From a checkpoint of a small transformer trained on Wikipedia.
Training: a variant of SOAP for these matrices, 131M tokens, 1993 steps.
Each number is 500 + 25 x the weight over its row's rms, rounded and kept within 0 to 999. Layers, rows and columns count from 0. Numbers have three digits each. The size before them is the row's rms in percent of the matrix's.

# layer 11 attention query, 128x128, rms 0.213, rows 109-127, columns 0-127
128:514459513523462471543506470463486499515531472495445508537480497525522489512502542509511490488444484485517544491478491469514503470567477534528535460481520521466522492477510498525510520452554484465512509527522507496510524501486529501466507494491496520512467503481505465508514477488506502498498518480483492467474437529523522496498503504480512460496451480480512526529489478567496527493508
103:493510546480492509499526485527481452538483512466487559521473487486522513515536506478532507483513481504533475479512495524467504487514478516535506485460459472495429511503524519523473519495506510525520493507543499494486519482510463478508519496500479479473508475482551548486537491532490495514512535480514501466459515506424526497508503437526478527492523481517499476516549506493482527483462
124:524511478525470496487511480525529457530561496532496489514494500491489536491494483461521505469437461490458515543496476479474502497504524482544547506520505507546508499501493468503519474560471530454524532505507501513523479453505488476517521490501480485536508485521490482556482512466539512479520513477520527472484530520506538500509508527476451550463475493492472497502501480492505476518526
027:492483545464499514499485478523499492514521549505517485517531479497495532490454493494507470477466482465474509498556527520477512512518527526518495503515531485501466479449533473477512515507468514522513492546473518474494505443507521518510528493462451477494481529532539476514494537515509515508485464531525518494494505484495504517529467476458532539499511496503481526523479400518492500484492
039:537465462504487479522517504478519482509459458467483519471484493476525519485513536482525525475520523521516507517494479442498515457488540474506531488492496519442465486525495478549473540464510449487525478465505523503504496510476526534462513535536531490530539503469502534498486515464507519519481536494473494465447493445512514507506510466511497480512493516498521510470500527522504463520477
030:524473523502472509489502462510447500496481516546500508487506505494430519493496496523457504491504500494469530526505554483493504493480516504553480519501480532506487481491491473495450453522547524480509506509452502498494521543499532509534503541495443511463540534496492505525496529504493495463512453542481469509521539527493481503517510477452450480469531528478519498508514510532496503527525
042:465499450494452493469534497501529489532491519489490562478470438530477475502543509487531473467495444493525462444520507519509478541506559547509536525526540507489466493526518491508481502524506499489531448470513481543502491491510527509481500528541479511494522527497491457500497508491538513520488514480547525474531473512499526536504499492514488497498516477511500502513471485483508514510512
042:481513494483488476544534462584492461493508500455499542483452497548490521499522508468526458481511464469510482520503496479496464498504561505518545522477522500473495463519532466498487501487487495482534474468509507528497521520476475508471515500523470519478530497492483478501488490483519499497543520482501513504486484522460538546545524517505496487512514510512503535510480460493520504572507
057:484538548501496497498499468536497509479498495502512501478556513545509543479525474521449492534459472494509512485521500466498475499447498461495488510502541487511547481490502452521517485496502530498480503430491499498509484489504494492477490499501454549489505522494499516530487500504489506498535473470512490571459454526524490508536506490495547516472540504473503535497522514517477548489462
075:491535521512510510525513497479540475539518484497475528553481527517510482513504528504529510532484506511482491489472498479504476501534561474413500496550501509450535552509505521525475451488464509532487556451512465507531481473487503486461483530502486503525542505519496518498505481539462511487487488490538514506498480490483485531505483527497480495472502504513492475508521561499508529498486
081:499512529492517493499539509511475569474483504504492501452519491540509536457512466536522468543477531483507512499484488513538509523505518492466468501474494488475533461499466502508492452521554512521476530490504481478534500476503480487492507549517528521521477530500510495527460485479439475478505473480491460514505449507547484497481459510503572500527492507480499537502518496478499481506510
121:496502484511481495473487489502483525454494511505530489454549466477505540486527485495435460482486490510508525501521526500498501512455419509573525499483531497563480469490499500480533549484512503493510458526471539498480496518468508537508498487466505515492509503487494486520507490502509509520530482503481511536479508530518457477518514472518527551521492471498520522482495479532466481467474
133:481520527454496480567493489487556488475523515510468532500512477447460494522485519490516516472530488508485527507490547509505468458492496460491524532522481489474489527498521517493516500530483509503520466483530534519487492521462525529458489478484492499513505502536505459478550503515495524482543491462501518493451471495465477524525498504525465518469548487539471497485508554542512478494510
147:525499521468494525492490465516505476508465496509488477485505487537483477477489461506534513495472514515497512468478500488446472480484546498511522489484464551538514522483528550503492456460506478468505496519475455519488482472500488508502538558484516529474481485460473458465479454489469504479480494493495508492523545552480525417504483499500461518485504502504515481489475463516501514493522
127:513509519496497472505467484529509501498515494498506502489532526511497451469481512530506508503523471492459488508488450458491500475509490492519537488539512506479464487501530466494493503526425471554542467512478485496483473470525549460488491517516539502468507503555491512481528478490516495540508478537495480521514518439517514461484541464498470519486460499529514515481439484490525519510488
160:522491440516491493485499503493470568501521481459509503437497501456482515526497499493545540522495505496473527511513472480510525537520498486509487495488492525506492481555467538514530506476506485450470500490475492528490499511499512470532494497529478501497510479498490486433531459489464505492492526502489534497466470454482564515455512466489515512466481521507494482511501555479482520529527
140:500519503523513547474469477478468468515514495508451519554489552500471465530480519495462535459508486527532476508503474507491533494502478530480474536514465481516528523480490523502504482515543521496528483494477519490543453572487512534482514502434475499512521485503497474444487479479532527534517497513484513495532493491478522520489542482459513510523489494497525476529511516492511516480531
139:495474478533501485478492464518487500493517530508484524529507511471522476484477477450512526534478505469506508557499513526491470505501505496509541492497481525474484492462552531521483511534514492509493518505535466486500472460481561470494515462485496466516501510492545506561551507509539526504470486493532531506530531480455514489488495474482478511480469462523488548553537517526476504524496
117:536485518493477521484521521526488548533467535456481513492513447507481530482535476504457481509445512514568491545501490477489478488463514553535500490522471534454490457476482501521535475500519503528516498475529515491509485487509528505503520530531511492497497540504474479509476485538465529493504489502534472508543470533505497506472514496516529515506492450514489555488503488526494475534498